Part of a small language model's weights: 15 layers, 6992 steps.
Each number is 500 + 50 x the weight over its row's rms, rounded and kept within 0 to 999. Layers, rows and columns count from 0. Numbers have three digits each. The size before them is the row's rms in percent of the matrix's.

# layer 2 attention key, 160x160, rms 0.163, rows 116-159, columns 96-127
088:508420478608495544545534473455570454555523443543493442531486578452530531469527504415421518425471
076:532552487557478491487480529485481463535506497589499559507490437438519442544548478512576624496612
084:503494516509508533552509531479491502485438475503482586521550472556439424464531549511466535512461
088:466466498527467497460550520575439539546571539498544512509398451497411495379476498517525489518457
095:432454483479469499496498504540580522598447412536456468494485621473466460513567559447409545522511
085:507476459608556437566544486429463547487454547484458521426482504559483564446577662526552513506517
086:494551486542467476538514504475479431553477553477501469515522559511527459440528377482511484534444
086:457469501453510509507450505482592524554516480411500469454411564554459470415455557501455459467546
090:496498475486558536425586578482465515434532514610415516491428481457510528464460489503548552512526
092:449532537592474527509482518470547565557541423401497495456498567417487491459480565422500521480481
088:432549403485474511531489447525566549444491486494480491496530529506533531491482466517507485534462
093:579465464491513458416563539438394528495485511509442499461522464502424501488491494606473409491508
105:509548435472489461498549520488577476544551433422534486452499583524549489513558492477531526420474
120:470461427496471568474547443491483548533425533549472502607520429422413511420557523478522363477481
120:471462517481518548490526492519480471496472596394467474411474618471513478352546490524528469471521
117:507478505543560528481437503547450485492502564410431481512464485477550475409508481537532540425598
108:479473429474490543470520495620476487457534585550413607413471459476489477492439468487540514468509
112:517525573437507444509495434467522520463556455451544441397392549583546486475524461413584529462451
096:517484563494450408531505511425514420465526437509506504554510446489566429531433499545463477507480
112:572544547473487414464489485477485506492498561527497438558533420532424533441515490474515423460380
103:539471567474430500474347512525560481495482461506551489453564514573507560506570561418435550401464
113:511489502416480534455439467500611508492415529529499562506530519516401383511469574563529498439525
101:461515487559470459538484467538473516516532443546445494510647498480654427544510507474562478478489
108:512417508449531529521479487467481626399514465494488482524477572546457506509500580545470565527473
097:432539455495487603468484537494446497598460425533506440489574510606492518471553490568490506511418
106:497515506505387610437483518516513565527477462514385460427588538476551390522526409487399395536471
122:535559613639526608510488528586514527516495547574490467518479431432452480496587508480546533582508
116:580502639479540484534590427504543539575447497408373566462420605499505461463493480432484536595415
114:543493598543616496541487491480473535476501524511554449561558553511491598496537509527456532515479
101:598463513460479491515422489616587490573492506498524466493524587536555425566467502370517549452487
105:574512509407511450474478471582559498464469549444497514521529487417541468593532486455583575443409
113:508447530520455525455507553566495589518499559436481569535460526520490531507581431524452478507522
106:525486347456487458461551562496546489514508445455413618509416520477495443511591538563468515505586
117:466483633494470579487404470512544543469420506596454488490523523472463518515572515440514464524487
113:453462474477458537557471444554684416552397469446488454545528570476647399537485523480460505463518
110:555479577476546419552504517553615506504508496587487492446459567558514511517501471464456547435467
102:475454528472510599481570490417488506471466651541564475507532489487505519465463498485540528441484
101:506547537449504545496514607537552491537505501416501487472552630575445413453644524480517486522512
104:498382577445479598419525421447543469504502471487491580516610499561471504509525454511551499504574
122:560530450564416403476461468460351539474516465528562547541435376481433537540572474503512466585477
108:430489482520431386447459473441515444515458477589439475515603506526555493462478486552389479525578
107:559504599517573596540515429414468496509517502455545449495465611576445491485487523495570549487476
108:593511449490442518471578436394430510502392524523495461426540511539510542511516595499555446496535
104:593580479425487464525479468517409491438548571600500531536463506536581448496512547479499453493512
# layer 2 attention query, 160x160, rms 0.176, rows 117-159, columns 96-127
083:417499464458473442542554507522496592552525481510435492474476429477548442561530485543516434433486
086:566535508565465469495489493539464614559603483512488402455462538581482552472471591556492448535526
085:469519426470443431453489452521463503463443455491397522529471435470471480549504463551497474595494
097:538452467544533503570486504438526541545590548479543443487504528462512503491527517511523477474421
080:456483472494570532509492539470518459523571576539478454536486550477580540469486496444423471550548
092:553482454582470527574467493431514468465523442522500491486466513490513589494527666499404488535457
086:474431472535578496548488577446497444468485534509594487398586545427535486572486546406489515473454
102:440444434486399456486488486495444582548416422475503496604490385539494402554609452539464500501510
087:549490481447510451475463534546486524509439507482457485503521566477529498635486517503468546520510
082:477436449459486485517455511424567399547442506550514488526552578498616503585522428475526568427510
088:444540523546481525473468540524515520483551489519491492626436430551510505444492508548523530545428
105:493436465464566513561467527510461518537462510509495530532537513533454385471512469502409522467446
132:433517420504553542526471459534445456420510483493506528481490550501544481567358508475522489482568
110:522539554600416420539509421561585520509516412481538478525527482553527514572525520475461545531465
120:506459388510487460456523489409390578544437449525532545542537491462492522489464473535484435521437
128:467562540559517550512549412440523489579493441464590461527566475514487558421580529404490447538539
127:516464504460590442461481494390514528571436528511478589528541522555516480545483501583527540561551
106:589477429426486547588538587472493556445547528493454521461412513528510550544521492485566475474517
123:483456412525432540442489579461456558426484516532517575529450469509492502452466496565510510452535
115:606477450526598533520510449528486516504433467534487482525586477461498485469490557474531519452602
116:493527518520577523574487526579529482474575430453530440499487595464618580614538552410509546451434
127:581427485485495544512422517464648560489477491440564467478511544464482494549494557483456497509475
115:406550513486437495393596586378503446597574499509527532457517550501499490421555404471485438502423
109:473418551586462424518435468545576489555572605436571483565438520452472451513511475539494540450387
109:525539516581511501563482565417589448531446490455561472444587503413470484534594533542551552480468
115:449482489474570426460482521459423457506564504492570567521518389433508551401404555531507453434564
117:425509429459505546550498495545628499494679445538500471416509545478542525515576396501478522516473
121:549539433585497436506451440486505516503547477508502519436461544555477450505409557516476456541502
115:499532557519559488495532403525513504534512392514558441477468570511471465530591572499480520458471
105:556583517547555456524481508507402544526561449491484484524436504524509561458450510531522555449484
123:506538442424519432490533515612495474439450429517429540496478544564535496600532480530609526469485
103:518543498433482503528491518519405482495587461561501488562489441491589425471456433465528495489493
119:380505407456500445450582526489532457492524525564511551537525461455522506524464479500561493516506
120:452438507473435484479469600519459516427526552477620481509555537486440522582522435402542541460520
112:457477463475588476560519457535504535555503467504497482488493620469459533544516571429553477510500
093:376523514545467529501506549523508450558536414501500608552508452442536516545490441472552482544529
122:505551482539504550517435468460470486558507473483546457516493445526568481458424472525481535476534
117:436488563451596502498476506524454445471456506459519518581461511488496506473531511474461484501543
123:600475405453517538500479560492471528422454521547467516535553428497503536388423558519487492518568
112:500375565470511601532514484481510475538434545422592442510528465502489510504469579568615524563486
103:498521452443501425453461529508479518494561555524459537523465429585527463473422445568492481603497
106:479441563523501470525440534506509504486492573501485412518562523491467477444498558494375557540551
116:421525537463484538495527503420433489466443532472533512551434460546563509575454484475532474490548
# layer 2 attention value, 160x160, rms 0.207, rows 96-159, columns 96-127
091:484425495538505461459478481549561548604593380491420537460485569509512552502429504481573531479527
089:600544512589500521576492469548581466496528500569476586502464521462440439471439562440545473509501
093:490404494466526480490480512444528530541589404524589569527484475484494511592517551485599462486549
094:571585507594517508424445548518528439557502482568529440476590420432629529543548473462477500506516
103:461531546513534480543532552444449487483519527453511531491554466475438441480474469516516388460425
087:527394500498522506485515517479509560593554492513533499412434446561426512473373615513545531370553
088:412547565518532474505519342503450413499503524539484540457498511497592522506496438532529504499511
096:583598567482424490476461469482498480578487545489511421488594482433478422537609385554514586563530
093:571463526435452498495513473513524476511545421493502572595503451554539532495436502533539411490494
100:556456544445513495420488500534498517480456570421607502509536525595546506553511487597558543548405
095:556454473608527519557562508365441528450432498472461448524439479485487469361561497502465500476463
092:563487442496499466400498484492485468451489506542530484554499543475479559568586419548454340476521
087:521539438496474538401527559438514460452463453526521506550467530504597596456524499444518566520510
098:456554557576537501521609473503537414440507555485484492604492483443477465482519510433520436593421
094:473551510598475470488527495553460562529524460362546456464518429550580485491447464509482511471472
091:456507509475505590427532549489494580470581463469505432459452523507505418542486520482498520532586
096:408535494439461494546543417542520545492500466455550464513562482477563430546560448508528579538516
098:532492423564600483501479476398481558456522539520569435551516524483441512442525514467445467466486
100:530499499498446453401534582504495454573462466472569520551516471500589457544596413597564627554504
090:389491490537480472473450486466524468540420428466460600466445541546584515532596460448526517487530
086:432596494522551529618532457612505476517512595573433489476491522451451584477498452533493379597438
108:568529564509561501455530501477542511468467498587529498523504459460479487472497459547561448505443
095:589599468489583549503501488495475516500504553496516478450447480561517429514508556539462485559483
105:461461486436526484460502462554469535502439448581448560515505407475559584582516527522485472579519
084:550465442501520470462505574509404557505440515410504484484579502508562433412500546580435589419532
084:523437501519514489588514493586444537514557581469566537436431537512513495503427515491462508500510
080:513467476549494569389504509463454407516531442475512520602468479474503477529596425404434455466549
100:492429592505538468515468523434552609482458440440470564405528512533517444452452584507493543436473
090:525432532449441545519534451435510470452464530500426419461513485511487469486511432458474553651464
090:444443456534512488532618492485474482472600483547481478580592512506489474539527516340510332512499
091:608580499470551584466418483485564534523484460505544535419506497512434460480515555488523461447482
096:410465455488471607564569490541512467499476406524538517518377526577539615385384602417416510428489
120:406494505478409342393514594541507448479559394490473540551465528519611512401461555558416557481495
110:471567390584526499546586556518542425503449441464440566514475541490574583482488496471443476563466
111:421417571526553501567431500532535474508579533471506600559536538549524467414516518527499501539481
113:646550519525405479456523452451480492522457511577525450620506483525502523464582459576507585542439
115:546483436500476497513490426432429444519417493502503504509623487465454515515494452488450424570487
117:496469474468408493483537459538563527493560534442568457474471580469536498474465486471533479453453
123:459541518524435490505500563553450488431556548507454558456531481576525491353331482475541463525526
101:442503542420489405515464471391411437485554480509501394627520456555548496520462464480468471511402
112:491479515508534479360502499515477497517491443480617508462450441596480562497540504549521530575465
111:444396521431448507452506522556437657635489476471459507506500518455532487453473421494461523537552
121:444483488402451488471425546464488524449631515494439549504409518513577457576518474507493508478522
114:468471514472536505516437517535520408436463556498491489461511533428463442525485473596509504489568
121:500446526509462578420458517538547436493529407554506542617508484453511543469476515506413467552453
122:602535519576511515525444513538480427513486522508566489496515478481477509562435454445480455514490
117:523587538622542438489518468529498473480540534539481536594517429481486525457594508465515412553493
130:601492476548429395543515440533501471553466428559545460538540532451426495576537514557537473452437
108:498420461535523544447478547544541456552502489492428484555517466505523476490470473485450458524536
109:478512445426581406561511474490500537506560599513412485536468550446347476387522553538483427428490
124:635423501582531526492465607450537528497500669464494448446496467422495515510517553547491493428449
102:499510500505443408537498447495534576507511457443443538452575524488521423496489485458572330460482
117:480477446465470382496480525644482479506512525492505503583518518552555565546482557456546494490452
115:447523532592549546586557416472482497534482508531459403486438547394456502484526465478494553558551
114:399405479519542429444389546509480537513518550497531537486475540522494468549471512523464471534512
114:534541521539467465547500567479530499437636497552552447514447542539508509487537463500493546511548
117:575513495420450537416421536459538564491506476451524475497543522496477456544549550554495494467420
120:351458509508523474445599551379492495456584497465480528492545531422536523518559540573494498439514
122:499496469486586490496536383488486471553498576531518497522480515492546588514549560471547419471533
125:581453475448444538536481474562551521618449497461486430436563598529529498461550452600521505445488
113:562602525406495538451375526543418484641472419513504417576511552595609535460513483476470522465458
123:423431398580507525569521527468504531430544552529441473561512456542478631538513545460492471580533
112:433468582510438519422418501444532530506535555496433454479575520400485428566549489488531506500495
124:373513477446453561501556495465474460529450496462526553465523439574547522467443461522551517500533
# layer 2 attention output (transposed), 160x160, rms 0.139, rows 96-159, columns 96-127
070:513563491537543569526469576458455514486401459445556486523529472567514443468485496605516565559486
077:442433480438519549459565494505441505482420461544545453490531443462598579507624450589482472455470
081:482582444522440528447453565505485581473433480500493476500415501482511510430499543467469521583450
082:463493495469524457543573487503480498439416455398422550469479508515485528567493432608539505495548
089:549476468504489478573425495534598581501483478552544459531452514522511606498565539362475552588378
067:409463502455634529549470439604537357504473493424469567536528500464507482536453514520522482547496
076:487495467501504467542401676473530501526477496438594467546545608595378459466400510460498527601476
078:391420464499521513514505543473372455467479569559503528514466538499521588507493573398417431498530
089:473507409518539535353493505523494550489530438479509473526436530502503462543479518396529509580557
075:485465500529517427415470457510406428513491469513497535487486491506466493479481496500510468465612
088:475548527412439502463512470578574463568449524550506527468547619495538467561491511506535471465412
074:462574521532484522598504503516503517514519475490521502515474470564328462473482567460533581564504
095:452466464478478427559463524511439485448483564466524486516489508533469505591470566529604450562549
090:558521434515494502476442480387451581483543451474564501505511564545485546536495550535505508470514
078:482479563418557515475553433494536463521513534585489502567563542521470477466563478615591518532421
092:487457522389393537516514484484542514506399478512520494532555508457511517457496508583559445465396
080:575513496516476580433459575404470533531571512545521519533512545545493568472426535456416420436484
067:517581553488525459457494472498459517579470467446479545488500530528418420556506535569501516496390
067:504471492457389526460472418582501573462548424593387520396469417499517482532491425390424467501702
087:552470507486483522507520529553427498418540472472477500497522463588512505545423455521508523493504
088:561490447596472427479512587393488599597530506536515525501467531500517473442446599426435479498521
081:423432547446483469463510595458502523515461534478509471482446541555523445496485441484469559519581
065:469436536517482421521495437412495519465514470598520484565535557397490555497517431449496514471491
077:448502538535474507511410514488593569485511475375524517555433513521485478514473475489503541513482
066:497504526387515525432519434551569460517477435465502502458542593521536438597393429516619475466497
087:429455493380560523440530528445533532531507505525495519470554438453543434481525451618552585477501
077:478535489398485460456513426533416554501475455532488519489472487511512505580450497487473552517503
065:602496483505523551454519486540452466535564488431493513478543490560509510472503499527518491443473
067:478481478414533463424492526519458425520575571553587560475543479439491517523574479508470519444535
078:489523477400496523451459489503544564495481454540482490580478428470455564494594444628471520531364
071:509472534552502400533496533534458504527426496481481562391543584529521494541416520566539578507540
085:507472536466575443482491476541513421513556568479488541488481486482461430614508547499629485580568
145:524522608516550490453481368541539516496524501563460476572465494521484465585467385404475500477515
150:570450440513471571484485456496435568475510460554491460571520358492504542497500511501517472552537
136:550546518590526491434457496481440522494435506474522453468359504490430493508421522455496495465483
153:439511539497548581484521496534427430490535445382416539523479460508530491458522499484534493561555
168:459478557494484516541463544500519537510520559510534510475492447396456536567620537415518582390412
159:549512502470559459435507413435470535554459528554503478557551453536510404440550473559390495471524
158:524383483496501557511482460493496494535533479523567430589469456492520493553606485450449502479458
164:428511533449579475532494486496533411419484540516528556475492504474460600537531549446553507508459
157:525554505561517469577518391449521509579469513525471472484588624529456491549562501524473510532489
153:501559365490509500458496533448482526461481447552569491527428561582469476493451526538564433589564
167:513540522593469562471556549486484522472405510546540481441556506539448520411499527431499523453557
163:609504530545364457511520507425584537556515445524539471485570435550506540420501483444499452475515
147:470539581553513473548556594409533445545444573390496459418527450497482391476503519593633563476556
156:566535529508534522461488540458513553568512476491568512477555456412537527404486516511493521466525
136:527429470397419489439499575408509505487479462554522464477457470415504485548447455513536511453437
161:500427509423617515484493445387470455479469589554567567496479409518448486474498487477527524568609
149:465617480500520542530521483430399542465477501470505520536422525501498565499509423533482561529456
150:536529474588489512523475561496506521481538521540491446480503548419502593493530514431497502566481
161:371516532485523439476528452471579470597541533510488524549510402422496491420522471455438529544419
134:509451497398527428450515571506460428490460575568505472519477495474432528485537486641533517432474
148:541525547546546546487452561498513484467477436444465509510584484522566429460412501554492513504639
138:547574434560501465464535529527484498556465479467517554505588569552507497587483460556456468538451
148:601554552506635498588519455505462432491491468520562481533448455494455576509598525458565528492398
162:497409497525470497572472399508524571480416583435463468520539403436517488564588586530458519498500
149:481505438528503515566514464477450491468510540514439402469433507492573486462546400495440468533531
153:495568553556498460547511483540566588490514501547491521507514511517478509453496511524546495499408
156:444529483474451505502514569544527485482496496478515424495468420493410451537512553488456517579457
174:467516492421479573560592491528491454499505513547475504450462517557532473446431472443549564450534
146:552484446499468412565546468479486554348517563519481516445458487428515528546415521476576483416634
151:475592524464438482478552486505581484561465521498489504425502513443532408502513560634531488485462
146:459494426473497481527486620483452532432476460497539565492442526454439561440520529457413495497463
162:526461450548521438537411473536422524469524512507537476469489438544513461573536577444452503497519
# layer 2 MLP up, 640x160, rms 0.266, rows 0-97, columns 96-127
096:490518522455545432441471416444467500485548584513540550530532438493504473623510457599554515488440
098:516490480511485442438523646562441521495476532544448547551490545473445495450527457368555558496493
120:564501526495600441531475464497481411476464605537476497515461546424534491531498424519495506481581
099:454499578506443573528458464438544459625447460599566475581515439532513453507524561513516520588431
111:508481492520499560472491536532481486464581467519520508515463525491411568495482441447571494631496
105:453515497553474472522545513596441580611429528414501494559520512431473577474507427501471538488457
096:580395532411526451543512465463587502612498456551523478478480436462454590447490460481471487557537
099:519441489490510472511490557458512505498529426559538513455496382548524494519571479498503492465450
094:514514475462542519492603546496505455536418518554421543467511491474455475416447545456441469504555
108:546506462618440482503547505565433420455549595442486466526476557482547565471540552486527499497502
103:501532506513481488421466479471441561536414541524518646470510494533488419538560414555450534462441
109:497503516479532537505520454594455470484494420452475509546423514419487500485434513415572450507578
114:519505640579495542521491417480541488515544481451538554445450481568469427431518558426578502554510
104:599568434496424403551450462570540510482459397522415462502456392483497477442406433495435430529495
085:425445486435534537507555480502455569534454494511519394563502456571452549521515573517553584386458
101:661507514450513422437493404501479475508438533567510524546450493556562542524490628568517480550444
103:583370529482524431542501509458498518539424609436486477539542456538534537471514533587454552530555
134:526483491493521530532494469501398539528498532574457571447498520454435459438396567395382455435480
103:491379524464529456471528577444519423422463465528553383447480446530527477433505483508453485515492
084:504426448519437479491370503520518473511571426528504510511449468510508522555546544485404492512551
096:521449522475566439538506600450598516514467453523533581503494474479480458517511447429334560480424
079:488556419514505469517516499468443509537496497417484505564459462373484484571446511482543485407426
105:544507409496437514574475527468547427506464416546483548515560431470599447394541546521551494506484
107:454497536503505599452538446552560418461614412542463513507534458382579546611469564587544512453484
142:531518558525460427501541537492469480531573482489439560467489529524405472502304496502505352459456
119:568479478545371426595556451447541515481507491545576577493487569516412525460412561574483504465467
096:551385505451391432601478416488466455572518404606493538620471398476563529526578471514506484538462
085:570385444485446566349508489517586520508506535487498555494518493497521614510533464563519497559461
100:515473590492385379507480478474592483432422501460475567505376549501464547526458480544478357479442
092:495468514514446523630513470493449516484541455624510464523478512568474538495546531523600446493570
071:549462580523550445550496500475385503485426477423560519551507458523568366489568549444506519468557
096:491448478513469417471518543500517476485556434524456554397527541516464457424537454427433513565373
073:478468513424383483370516512541417560521537443487463528546448541577604549521508494416519580473437
103:470455488484486461444460562516390463524500516483556501520545477515464492577474517418483528520574
108:561461456486534486506471530493500520527513488487451482532408424458571494509453533539398493528523
102:421412591441529432555450503517526445493458471498504581561554483576504507515468468505506462498451
094:490523415431462463531433514492500529497470476460521568521515416553521513606531562572479561501480
094:548519496553477484481523470498485539512358493511438389541511616505455440520632591554471440422415
090:486507546589559469458541404489516469480432443585594527526458447460436460418421594561483472502519
092:466551521501543431504449480532476566503565504576368421524519438481485396466422442360574626462459
095:450483513441530528462550543515500457498445558501475571572475556534527584492596495588433505470494
123:486513567418469533485562455545502560539532422488541472463531463564467483562523567451463527466494
100:539351487501479503528486563537508496518440429410536525566618499468511453525515469479468481536569
095:498493421530519506412471551530497555475581456554572513481534413473511428545498437497580517536519
105:499512514557509565509520435510469449472468547461518550587487534514561496511493452458437470594486
088:607431417486517478523382473516517488466503436494556483561528504547552471535582530521583554515501
084:489525457477524463455458446532616646499448459465508533520450462592468560562578563395488416367565
094:424470484474463499528487516512380518499478489487520518544461468472538528538461429467512582487429
091:458536462631462472500513527562492515499491516526528489521557466451525500511467511439451389521517
100:532526541570534440433570540496548566566536495567479592444480540489433415478435545502535469473471
109:496451466536427473578555489510501546470533510457476445534463532517498523492533431551541433490450
090:449574543578452584467360494555524442455501492489480495543497480472474540501545476423433538560377
076:602496455547439462431466534463433534535567490622478444382504424523536553549617477527521505581493
099:497462556515428461553562585518580486529416513546463517575522449512546487443480463494399456488499
108:443482502528525468463491535528508453585532512465559533548501571515543540636544468563495538584476
114:512392462542502541507602504624523396488542429427553486577584549515519518468508467498435458472535
109:528479574535453521419486512456532448450547453497566441599458417568546498499462491484513500536404
097:514544513529465582502466511544467510443421564450485488482527528541471443499474542512541499462545
089:471514468500488555547547447425546638530460537412486449529466359441564519550625563550499531456514
113:569471528506503457445502538553634407515511493540504534540560473497453566506452543492564529497620
100:434506592454500503502577486513374493500515481499473452450528495565456495510470593509461480445484
119:527508554622467528530476605535497510524542444461451465595445535506461510558494546371433526531465
117:460485496490615549484543565412484442447490529438459500578478452445493438488532486534441510525515
089:495520530536539482514483516505507518504460426410513449460463537522408525534475406428564534422529
110:542466534558462503579466534538565511592522465516485523547480482480516455573453510450449528576590
097:457554505453468440527545514454473528474423478460451554462555396527477549555476452566506482462487
105:499499454496456452539467521478503465509522460547438501578568447520422511494444464490538517496527
080:462457543520397479486489623579405546468424500440500485523504536480623459521471500580538557511458
094:502626498402522494503499437480551531523477598584519455575490514491537505476574488448486563453574
085:522501516426430544497516503506550525481502439492574525512496558431438499475551536567516577542480
095:529483533516519548411499378546489504382548540512576486494484480555562498430519512521564525531548
088:503494471462462574414499578516491527488497487528517467456488583525585537526494561541537483456467
087:515505514489562478440550532502512601523408481509541563472538363601533636402497484480436500458495
087:524615552495448432449502562506417568541504455431442579490522453547526525491528500496512465660442
099:458471496516419549535429430472560530448542490600548524478543453521392527483465534407459452527545
102:436571501499519543525487585452493526539482557454472505534447523541495504521488509630509545556434
114:561513528511495462361524457523517470499539471510461515567519438527425471438453531569521479487594
090:465557524520416530549498496492595514495481538495553576554429522458529473606439514453415472477531
098:467445546481505546534520424544598487477466436436517475536475426463477519533526472508431496511308
110:486453440470484526483519498516543487547440509530455417551534460590468535502545597487491440552523
099:502433521515527486515535447483524424497490469454532575523577385530498551458467572502557510485572
091:557483557478393491497485500523582495398513473528459511494537567566492489569392600395542451573544
129:488442508474504578461521497454560494469490479370567528544474434517476485495571366444528480663547
091:500448524559480499512581560536406403394578540558471474525482508487533444503427576483537454515556
101:492631519453459493505515392501425453543524469543477507527465406468504493465380482483528408529556
105:465431503528449534475563532495413509530563564422465498399483488461483472532476561575442595468537
094:585485577461457597406504483495480533453533549543468463481593498512455591501494438426559431527557
110:609535541460531541461493462457531386466540558541431484565505482400473490504371467436483521528579
088:517587499483560495552440522576482499559470416638480534525494534531512492548553367513472394507598
105:447579487532487553521558504475577468525522470536440551478483441459471487575465434478495595566456
109:468471467506518529428535495580536526492560470557562448502516536538513460492569517462521462462459
086:462441557468471584472480525476482513511465538517524519507492418463495472477446494470445557508433
098:527560452517573509466515492543529560586466636520504463522497529569425417468470520496494434587481
076:455525474509510432435567538444478403494482588526522440431533481545430552450511603551505400482502
099:505390439498518463490486602456490548551544503467489556500453410551492450562490429553525404502457
099:556492400572460520464514485514483487442501437548461452608456389453506507460401575460503520534489
083:502499418460463423529504546569529513514485503474491467396460458493595472496539547577526544533492
104:536584401582503436505467533474448442575448565492551441446470617571418500427472422505455472625520
# layer 2 MLP down (transposed), 640x160, rms 0.106, rows 0-97, columns 96-127
107:509496523419552454465519434504414440458460510470538523441461549437536544565549526589410485481479
103:416529545551453454417478521513476498511500489540581511470537484445556586408490476445517483464453
111:421486524472469506509511518479432448386463568531534465431415546501590510496589456460547581454577
097:462523475503428531480452535481485484519512497436496447499507539581519312445476528414463524536474
109:504537445493527498500520406518369475557455508596473476510568482585493404527446563491438434546445
110:480476476520414484419493501372519485558508524475432493418528576416481553514533477562491497606625
102:536452540453521475453605461461563549372560447484507503551468501603443558493440459405429543602455
106:510467525456552421504444586420560548532500433562526558507477438481592507485505570552451463465445
091:514523503441563545487500540471486432622548475496526514465533563503477408522439529401522407443598
109:538472517509568413539498496608579542493538472500489525461540574512491447512592526575546501514564
095:520512487639447447491491476433406527471404456565437536507500466552424556577503467510452390502503
111:516503455531544504556567474558501519489471497493512507475444495455551449514503545490488476529528
112:536518648480499384567529553489516543373524522465552577420476482490475491468585499494509476521494
096:581501433523515404432442523492488459523455509445434488478404384462492515349480502500442430552435
090:503541465549469403526533464512457559444468523597512484588491454481506444482420498477445536437501
088:477501450531498491386472463475410521496459479508450558377518423542564538547554619543470529486465
104:587439461467478432449564472489502465494435468527692589532514550511460493457545458561456417602494
117:473475471487538488575536443515433528498484545559463578441569495471488456427409572458388447413469
105:461494461436548534478533543597452427445456487614516500563551466563432398416533503545444559459467
085:530492493431460508459512553698587397529502501526486460505473491514497566590518416451513597528523
100:505532468546537505539527454577515462568432520460526444555448516589492491560492529395610435459447
093:494623494549483526472520552553485478525525548483486452436499561484532539423527622566495523535525
120:499490456568553571542584567462543535458447509584528494478506460585479591458476486498581430466512
111:504461477483472622470483554452631470450564474573528478385497511437542524506440510541551485423459
105:518475532547519449530519538495474491511586492542419633429487541549422448467352492518434338518501
091:547467449557481429627509403508557548474488480594564550459464542532422518489489561535443433508473
088:504466480498427552485495498506529494543574490532517460537558630511546533506438522451498503504545
092:548463408419499584502406533565534513508452538537505591446460460466557594544472432493556514421449
109:515439569494460516514453496473613494497433506550459511506510624509501539436544523444438480527472
090:488460440582505542457489493374474466520496599454548475491563569522525585493503515492536421530577
088:486461530506490511555493405507487548480466508473419551499520565543589595564510509596409493504405
119:589497473548513568481508486546469447388541517472489503404467548493571454539548567539480404606399
072:563530496455547540444566510541452407389571464561524491590460497498452532471502482448497417589442
102:511399461467503437383553525450306406521495506497591498464560454473541462595490439554411491549523
100:554429517458543426539457496539534599482514462471478502535449493444579497486430508555453501530530
101:519572566492505462403504451474462461452498497461473571548528479478452505475451583485442391407588
098:399506506442505427567448552542553571470426440512555549404473451436567489475466497566419542535466
099:482534581457522450633485459461502498532477522473467465516540507443432446531422463473495505524503
093:445466579446498485401504534542471481526536465502469407593484546527533506439516509489431511545590
093:475547457510516529435541449615479440534517503411557494600471483488499451451544555487465502501509
101:513472373448536549500550543470463493462438537425488485560542613610528532546549503552582492429512
113:527448559422503485501553434500500539528593415504514478449533522561495512549498564485458533448484
094:593439514514535558529502541508508435632420521469384481523554579485608461498457513530480510532557
096:497407511463546481525447586407523552454479453526573487561438514460538402522509520501503449452535
112:528502534497496508535502467487482566540492464442531492504402490531630451471499494498497550562495
087:546418428467555476460485440478541501472463527476453510465504507529474532476478530504523439480463
090:378495421411535538575541462553439513499464500478448486481471459518473506489502484491470487508557
091:520457506499494539474500538411511461409534530399554424519482456448477538535478476549552549528495
087:468513521473589499580489542521482430537483522464525510501512567512469416439608485539461487486589
095:475551534603480464396456521502472496524494473602530538450519520517470595470423412547480469438566
106:402483534476543526550476529533483532525514596548498461551468535490381417447610524537498457502483
093:467461435541502556463487483564432501530451448455493528477489460553537540492476555581570554575472
081:503497500577466445428518431566520518500512536457548491469520445469474508467462438505552419543497
097:419529517499428526462558636449507514445544476502479493572490450529438393450414453543470447477556
117:445504607566490572428486418505617464498434478515544483531550576489385494483527517502517495458492
106:482444538586440519489543437485498550489460404549566425452536567482571532514488439484395413450490
100:525440587535496504371482463469522489445479405471517460600478424550543492482481480516544496486494
095:440480501449429472447492440518472484504611517498502499398510485521566371520527505467506531428490
097:508520520537484506516496475483556528421538451506505548421566420420528524436556504597567542513558
104:520516436501480477459517573548525482572568479571509549502543466505513528431501550423610550446445
104:445597504525435550467633468541478483511506421474527558498468480570431579510563502475511391463539
108:509519539521556496533485481487542513482552489450444526544482597539444513515575559559511426475497
112:507505416552567508531495511498512450553536557452514531510547488509496437518489466531445462470470
109:502492567466508518448498478450478484473570515509436466509443496442425556554559561466471576483485
110:470460565509534499654470598527519431532500500490478550542493447531535507620554492522495468619572
098:453435423542519568566626494471539578562485573464515424474450528519546514472610471582536488507517
114:472436335458447538551484543545534519664487490447489544491572608495476487527489580425635477464559
077:498436503438452430421408558538523508491404479499541460529462575416584528514486498525461525520405
099:489485512495469470452485475475630521508524553557505411531351473456554562502551364548451513476577
089:622513584408544458437422496450503551447508459406527495490534481393415524545464543525528505541537
096:479483466496570486465429392511574428514607485530581448555513478483509483545511610491494380427572
062:467423507533434627485520598486433442553485494482474461446521501504573446456563517561477536457464
089:579442416488508594450474396453497456528515522467421545500514534383577470550514464509530479443420
100:537540513496550487453485468590495451431427401449437436542530533437521528487516454490510542532405
094:466453483500447474561546546421449495522555454548530547488576422499487490460417517528430444527449
108:462462489470456502482484558474429399495530418384437535505488494497426534453553569564500497481513
103:520474466521460497413559448512479543514523458458446455490497518471482483464396536573486430449429
086:485483429483449542448539535484450579371640465387464536505548555379555528496423486482439566607488
099:558521530478505537548436501512483512489433500423521549429537502472452483547449437521492528487358
103:447499350437494582585486485541553464520489548517474518544507510595497515486541536465487456567493
097:411443479597522472480508465592532430524504476463595530476558405527502550517444550555545516534478
092:518584506472358502483520494484589473479446462516517588462491474493524454539473534490525521577514
128:483495573540513511440451517418618552542463547468542468466612401507517499470495491469415468548497
098:455555576492568435549488415531472492514455510504487483489496586514599520537549500590460478412554
102:531507482406515467564533485486494491434492475456510412498460522450451414597586580566570491476488
097:467464520459499472438454535483398511488548437442524542499486501575535535512535386527452486439424
099:557369510448443590483540548385490451522534560480574542503554600538534577522512505423422512511461
090:576474504486579486473546435531513475500563498641535495471429534497466420471516529440435512554570
100:472529509503480519449455555535518538555512520580443503492479517549508519511478452517541583561451
106:500499507476503532416480513485607500602416502495516620509521425449395446523488517526488484483453
108:437504396387447568421551496556466584510557482485547454531524471443463488532501587436488571417512
074:537542550500545542476471423564538463515508420462567500512551533496485581516449540476507601632507
108:521645474507519486546522436450548478505510505500538547596515410596388579489520449474520457487472
074:533554546490574533495448511464453542487475464542456463491486573419516553537472496495430508556497
111:553446466494545552452484472470557562554564504564556471556449470537395506444566527554548540447475
084:555469420483492529546495620467539526441540493550538521509505535552477541540560571560462526479529
087:492455473416430431505502461541538490438487441469531470470519526469519547532494412548453489515512
113:501386558576526451461500552398569534474443420513578456449493614547505519481437372534453500430449